{
  "num_hidden_layers": 16,
  "hidden_size": 192,
  "num_attention_heads": 12,
  "num_key_value_heads": 12,
  "head_dim": 32,
  "intermediate_size": 576,
  "vocab_size": 2048,
  "hidden_act": "squared_relu",
  "norm": "rmsnorm",
  "norm_place": "pre",
  "norm_eps": 1e-06,
  "positions": "rope",
  "rope_theta": 1020.0,
  "rope_fraction": 0.25,
  "qk_norm": true,
  "attn_scale": 0.242,
  "bias": "none",
  "tie_word_embeddings": "early",
  "parallel_block": false,
  "extras": ["some layers without attention", "local attention windows", "gated attention", "exclusive self-attention", "value embeddings", "hashed n-gram embeddings", "a smear gate", "learned residual scales", "skips across layers", "capped logits"],
  "init": "normal",
  "init_std_qkv": 0.0286,
  "init_std_o": 0.0,
  "init_std_up": 0.0286,
  "init_std_down": 0.0,
  "optimizer": "muon_variant",
  "learning_rate": 0.0094,
  "lr_mult_down": 1.5,
  "beta1": 0.95,
  "lr_head": 0.0127,
  "warmup_steps": 0,
  "schedule": "wsd",
  "decay_fraction": 1.0,
  "decay_shape": "cos",
  "final_lr_fraction": 0.02,
  "batch_tokens": [32768, 65536, 98304],
  "max_seq_len": 1024,
  "doc_mask": true,
  "train_tokens": 479300000,
  "max_steps": 7383,
  "dataset": "wikipedia_en"
}
Each number is 128 + 24 x the weight over its row's rms, rounded and kept within 0 to 255. Layers, rows and columns count from 0. Numbers have three digits each. The size before them is the row's rms in percent of the matrix's.

# o: layer 4 attention output (transposed), 384x192, rms 0.14, rows 259-287, columns 96-191
# v: layer 4 attention value, 384x192, rms 0.199, rows 260-287, columns 96-191
# q: layer 4 attention query, 384x192, rms 0.185, rows 288-291, columns 96-191
# k: layer 4 attention key, 384x192, rms 0.189, rows 288-290, columns 96-191
o259 092:103164121125123126107145094115101163146154100132108146139111115124144103087169095114073121135106144150109122133135113110120139134128137140108134079096128151111095132156105108121110130131091146123131156135153097159117154137197113197123097132163122091152134147142159123137103129166128100075
v260 108:106163152134121138076108128087146109141142140138119116153120110085109114131171159121097090114079139111106132135105135143121078125111139144137076163115133102092129132113114118167125111146195112111132129144060144092081105099124152149118091129117129142123113116117150116089114097138157134123
o260 106:171090139144139127124106156139138174137149116112145133107128151144187139133118104116114126124127123174129157095165114170138127128125089118135111142139117113139161133091151088098114104096133106123103142102162117149121094129124131099148122138089092089133123097103138127162135129115118130150
v261 137:094120118121128151147169154142128163118104140124108137128149154171119109098109103153137162118154137154110111139109128088160177148116143155120174147122134174150119167158124101143111117146122134150082148158138168119149186132127092089161156167102185109135154127155124147164162139141096147157
o261 137:106157123119156144114100121125127087124128129129139117111128118134127098114115140103112108133130125154146161091133119140154113114147105054136115132133150140111110092087197125111113096114123109126163158146114118193090098130148130143088105128158126109136115110088148145117096095115126104127
v262 096:147120123110162126096110150124132121152139116173130131119107103080101157150142171102150124087097156160092108151140162120168105161135139122160103136167148090163159141152149156116129099124150124144181135110121147135108140124137115104159116124149122139131145091136170073130062085150129118106
o262 093:114120125149124114154145121106093186105127094111180165110117128133103115106135131105182126135125135131130116128134125154128153163133106144106106181094108143119156122126102099132102115165112140075121097126153150106148099143127129098160110127056123117160118102096153138118121131140112151117
v263 142:156118128117105169070068123127115132161112114131099126133117103100139106119097156124131072129133161116113138133142127129096096079116116127147101159151103077115112090129156135084133123141126112121092098109118147097134070151120134164116146107144155141123122154109093163125107125091162136115
o263 150:157138106139140094151165142131168156128129163089146152147118122119158180107159133144141171145138149089127127119090142137119138140101079141117106134090138136143167141141126138174120146139083125122130144089165118101142149150114111105146098130107148118108135112116123119164147147139168134144
v264 099:133127126078128134172106145161131141127144116092104117111154135160152143099104105142128112135152097098173140136120123110143204078127143143138161122083105081113141133141113136115132115132135131150123078111096104177096151136087169112127132109150108128124137118156091103115126111132081133136
o264 106:162144150124156105126154126153086114148112069129144157120156128113164135128123133128126126156122169155103108105152130121177138121110176118122152119078129115147149121154137075143122121141109188122110111120140123155136072133105104090137152111127070095128133116151183137095142130126089120161
v265 089:142099120123143085144109116136108116119068120138109080138135153135141118135085099112130126170121178101090143119109100115145113102118118149127179143145100089123124100123140148096129096138091130101118084084108170145108115160105094102101144131121145117131153121142120088112165145157151108119
o265 084:108109143127136137127142133153115140114127136109138132116139107144145174141119120109152174152122110091121101130130140101150176114166140103121147113133090113127109051109120117097190071131152107154111106160124111118144117076114145134130094161173140124150128167137098115112105149125128143133
v266 101:103118142132123100122147177153137125153132127107148133142112137124110108121113126173089134139164114093151121090143160116148172117125133135121120167107121108122110127127074140138140135177149126117167140119124131117105139108147177110080101157126097081137071133137111127105149105168135159097
o266 100:160127155107159180138117142110158154118119095131105148131123143104175104184143164094112114154141131148140126127170171132157118129164168082116160112129101126130103162123153159094142162104148111141129133149117179177082100117137125158122168099143135119130081136102105146137106104073136105118
v267 095:099131110109133132149129116122099136176154118134115074174156151132122137094107153161145113112125150097109159143113173147115112111181099132112134121140118163085130154089118109101113111119086117150126111123141130134169100128138133090159131105092135088093108103142110142112094163082088133160
o267 093:167110099124145077108177110141115136142139171127130156110164107121131160191093090160123108126120167117122099127146112127117108084129098137120136151143157147139147119108133155119183110159158126086120149108154116091152133107085136139138146146123115140120138146115150136155146094089153128091
v268 094:136137103143122136169152127140067127080089078116149124141123125109143124130103049123131153155140177107112136094105090102126098111139119145137158118125157136141103151124151151162114139109072112126123137123118119175142156130091092084140130140102179165117131098153102146087089182083107130146
o268 095:069071132083099128154134109120125120144123125114127120104078148101163139096136133116112129123134123163096145107133137118114120120117150118094153117148082141143102106101117172175105102151133163130092112138088133128130113123118110132156122103139091080119124150155134147151103092131089103178
v269 115:099127131139072153084125149093125170161145188148151135133145111159127131128157116150109145099124117153112089126122081129167148137113117160132139158122121137138130175129083116133166128184116115125151154168122094108123122135122101160105144082134123134174150122111123135121140154124139121115
o269 112:118156130131109113115137159125145123116155104123144119155102148133097120103103157149094107118072168139106132136091090083120102147140103117063093137192118152096163082121158116140124110118146102154130154152119116155151113095163126154122114176125138128108153124129137141127119116154150130166
v270 102:119138152147153195135161147144112139139143151121140110138114132151119108097105135131117104097100155113129138160138166093133162153141141092089155122116090122131082147105159080149124122126103147113107102101130121128145122143091117104137104126145116110112150139117148129113133155193154093116
o270 092:129156160127141114124100130080142118136139106136105133128107136141071110154120141130149121181183106125126120128154121150128090128127107118161124133112086121113168063144144156133117099119132111123142126162092136131114160121140188144137122167118125192145125117160121157141154140105129119140
v271 095:097141112150101129130128113110119154158163136164108147176134167133086103150143151121138106159135142144086126101150122104090092158129112096101121130123128145143095164101115112152079158108152133152160158122116107111123112124148128152151106148131198142120143134111105179158125147138120135135
o271 101:084128091103130120149166104134133074152130133140131166134150106142054093158119140143097130117139135106132071118133148114119087122081057138117096104111110133115121161143171110109139125146128128101150113112147096132159155113110163132120111140124127174115127155121102196148102152102131129135
v272 096:163111116117112162101144156124121116145121105127178109124091151120141151139071156126078136137145150157090136097107147147128097150111116133143123141142123105122151141127139093109127118129145176105123123135113178074080127128133138147111151108137134117128136135099132123149141089113152128114
o272 091:083141075179140153123166100141180159146103093182124145140137140156128104162090134112163132114132077090172103154126172122112109124124136146137091092116148141125096107111104124142119115167091115130131116126103104125111154132132108127091097141149142117130140130115139132170133172133115126078
v273 096:113153120093152160140120098123093130130135066131136114144114131131112130147179135079140123173120165133135088122134146143092157143158124172089181129135114150155139121120149124118147179127081124138154116116159132108140122133174113103151107131142123115128130103137139150132139148124129127141
o273 093:164137186137142089117104110112135148101123139150118141119143131151140155100155099142125118106155152135145125147120097139127089111133107124165123129115143162139169132093096141122119123115111201102113099119115151144118138137062136131122126140128173141133172095107135115168133178118132103130
v274 101:151102125096127167162159110133133162128147076113092133110149099097191145098121115106175151158146152169128115116140090116136112139124171150093130128099134107145138117128123152141090114123097123144110083111128123195118112108084113140125117155130088124128130094125099108145110105148137142140
o274 102:122137100139094131134177140113134089107140178133208149119154138196110121136084086135159120132176090114128132144166124156168118173134084111126137163116155102133137121126138124099182124108106142142093129141121161099120155138131144093118104108118158141115122106128136155151121149163145152144
v275 082:118132161131135137142131126140135141131162150117128130168086101143113110127113141068139157093131087124128113105103146151143111103126157131138111117145118139076135121131120122099153150121185108108115128122139116123116099129155138129108133180161122086144104136104135143152135111099141101109
o275 081:124093098178106085125126151105123152151106166137147124084126191141126177112108126138115136109115105165142122135103176131124122090134180147104106149113115164153108075122138106153141138107150111142122139145094125127139124085108119159126088120135111099136122121099136142141136116105128154134
v276 120:161131107151122167143144106124100134166076115125098180136099138122156126143118125091122097127162082124147120143145162136144141094132118111088108163117189092122099120118121166162182137107140133119118145125176110148121115145122130131127145104146144128145133112133138159133158148121129118145
o276 126:154143155145150081095107164151101132087153113147117118141123088155108116127165115137151147165115169107081143111131104117093117173110125114125141179182087156108143122137147135111157128156142139089154125115106119133093135120116130140137134148092126122085146142089125164150144129134160152147
v277 093:146171106121101132133110125135189113108115122140182117123142097132102087136107079162152130094107123128131111115136150086135109117113120133136131156170082135140164104092133154079135141108098127146117182137125128144166178134138100110101127140120102129182085102107160160123141118072160149131
o277 088:111108196092177164137175117114108130128137128130116126149151149130134142129109148129117102130102113119119099093125117132134127144144106101156128113168144135087090140137140148153166124088097127129095125127121156109074086109164157157118130127144173157114124131123153147129097171146124111134
v278 100:107128132089104145118078126135125130125129107090083125125140129108149116119101082160113135127129149105138151140137160117099179065149151114129166135102121105112082112119137116139115121087129137110122090172155189168147159155107065090131139151142174153110134101156116117122116143130050124126
o278 102:127086142114164135109159151145146138121100100156117116147132104124130124120125139122116111127124155140106156147134146105150081095134174114143127117131107164117073147159118157129152107104126143143100130114142145120104182143144143124115132113111147127151138142144074141182146132134090092116
v279 113:137120144113144144139093152151167140166156140082157192199120127105137074100085122142070104134121129144148099091144143114142136125179125101141105134144090108091146138143134124115120113096117115128179125113138084144146135103167128159097142136155114117125093133102147135097122101126128107145
o279 108:107173121135097130134144128119140092130137163131128098139097138147104186167120091105132129145135143135157103117136144063133128123080126100120117171113157149139115116164152105107170064164163152102110127158114163129138100086128134127118126073132158108160095104141121153145090157157104172136
v280 100:145131090140124125127147115143111097124112120151111146093134143151142132094144144115086138145144147088129120149143111132100129107142143187148151092102139101180104135103138134120180080163126148119141083196143125145120121140065124108085128141149149138104124089156087104148112178136115109123
o280 094:081103098131170118082154113132106148129140093113117102143125130132121142132116104156139142136129132112108125118152147137107137117103149135091175121170136131137133096155164127125134110087149124156143082139175107150160129174088120106129103135149176121121175110141142103108116145132156139161
v281 119:168100120151114151125147139154152169131098136125117101228112131137118188110085155119096101110111118116075110117111144122075127146142098139124121160146121153109117115136171115112119123137117091139148164115110136109091144109154065105098148122121135121098105190128170121121120134098151098111
o281 119:107124166107179111120110119117141134091132184156136116093122094119090137157109148104141101190110141135147122133087147138134114140139160109104151120121122099154106097133113167126127144110120141170135108096091126150119118113138143111140110136109098134165118133108134144119155108110167095123
v282 120:095129129109146116116133159128098159126155153102148101148102078145122155116139149124089136096081126109136126123075116110103092144172087085085096128112109159109143108156138109166144150082141105146151161148119078134145154108157115094130123148107111101115091183165125130128147159152127110134
o282 113:140130149119113122105115106122151123135133184141153087140115112121156113188134122093115099137096109142159122148106137091123112140104105117181142144123118118117143139113156161181134105127138124157155136173106144109131113173142157109078102150150074156198145093131160135121132088120164131118
v283 089:097133153139110121136114143093120101101119096121123119113151130141149121166125101116165166138101084104113121143155144117119159107147162133131153107091157115116101080120121178145150143113102141080133112117110126165152155152093136126163168173091151118154158174150143139138108133092066128147
o283 089:098115115149115150174113128134138122150144140096128130159119142105107125094091127139116103126132142128139079099144109134138128134119128131071156092142151095139130156178143108143077136159116093138135150149104159125134108083102066188127143100128163139112091117087120116105162121173128154153
v284 095:115091150164143129107143128144153113149151120183127174173137080104076102147140175137107085141128132134133094120131103125117121132146143129143096185170123176140159129104123148058113100140146136123088107117107131127172112110159112135096120140135074119147146142120150137158133123066136138133
o284 095:129168134169099154164122139117109101155166178127150097133125134111079142153118080142110125149111112117137133081114148151150143154116094093159143173148138142128102086134145103126106133147121123113123141128133164100113143129137158099141095142139120134133145152130146110123110119133146123118
v285 120:111113130110098119118108123152142136104123141171101134139148139121160132120140140134135148189139129118067127140120094133116132136072109133147162134149109102162133117099135120096137107180144162128131102113104159136116118127110140089146166154106177114113094172121113143136166094125155187104
o285 114:104145078153143160123155128120129120180104138085148150089149160132113102151142143139159079092133112144202141130127128156176121129158107122127142084133149124105112104108126134154124144084101054162141151110156139135170127121163123147119123138130111150148103098153123100195113148111135093096
v286 108:130121121089121141116166142157094124096105135109096056151106157145117151096132114116149117127144156136092104107143124105092142126097126092106145117136108114102098109135124124137110151096134103134190130164144085157150138144123126094153160158111129157124130133170154086098088170126069138125
o286 100:100126074094109139143140101139105127118110101137130130113134162127146149110131102159111153167106134119119099117097106122120134118145147106095121129105123132157132086143164084181122111139116171123171130146133058183136165110119141103136114136111141123162110136187129116107086097139102074117
v287 098:132108106111120142125151140129083126087116106061102114098154172138152159107117117113171143130126166127129184145118071117159140117141160121094130094131124098147138107123097091167119096147149152150166125142100100163130155107105110077128140089106152125119148120195125093112149085184124122135
o287 092:090144101154176140098090140124124124112136127087119087134121134146184151088125119113128177128127126115113133157097123140131101074179149146121138097131145128088085125141129124110143112158106086115157116127116139145132125130112152135123117120161151132095140121136107137137103144167081178114
q288 065:147093139164135140114138104116142141116130128163142106103122101101144146127137148130103115167080153109139121113093191127122133101141130138137101093073108129107127178181159124126097110158109145102115136106142086159112144101122113140108120113115116153103119156108123119145138130122154126130
k288 064:156168148092116102169119099148142077106097098157134135111142130134073156152152131110123153116103118135122102092067125128135092116129127135109145144132185126140151113128115074136138146139109159162150128191120147129121107144089145142102129101126107074137161108135133156163143152133085156151
q289 076:071105175150108132124123150140133121083119091106125116163124177142101136117101112133130143095152104153130131067105125130149125136090137126141094135123142066116120129143091139168137085149128150171120113131121163106126167133137121122151126181125120126123106070149123121138114127114067090149
k289 059:142128105182124118106137102143141142159160108125139167103111174078134108136155090136106111137146170119114108181169135122092146105103136135119171165160103158103127131101120145100155149157134115130102128115068119117103160138136146143156115183154143156140100126134145104132096103126116132148
q290 102:126148160129116148113105125147123135057126078146129131145125169138122134163103111106135146138104104165115081096118124136137165153115132123142112103129123083125117148163073128148124098105147095184125089101125111124144183134129124142114151152164134083110137142127130121137138136140100134117
k290 079:111157142142113108136095143137135131155128141128099158121139174099112117101152136105115112122174180081130136131131099167117132114097102105118168122145174110115107112107063133100139112176099108171104145159108130112094120148161113136160096151160127132114129152113149095132103119146067103140
q291 064:133109140149100153127107074127117131170091132141082103106102090153115133101120134172122137135153093165112117120113150168141137070116129172163147116137103187148171125132173117105075145093152088146158111135135108130173073122122124152097165115113144124106133165115143117097138129113138134134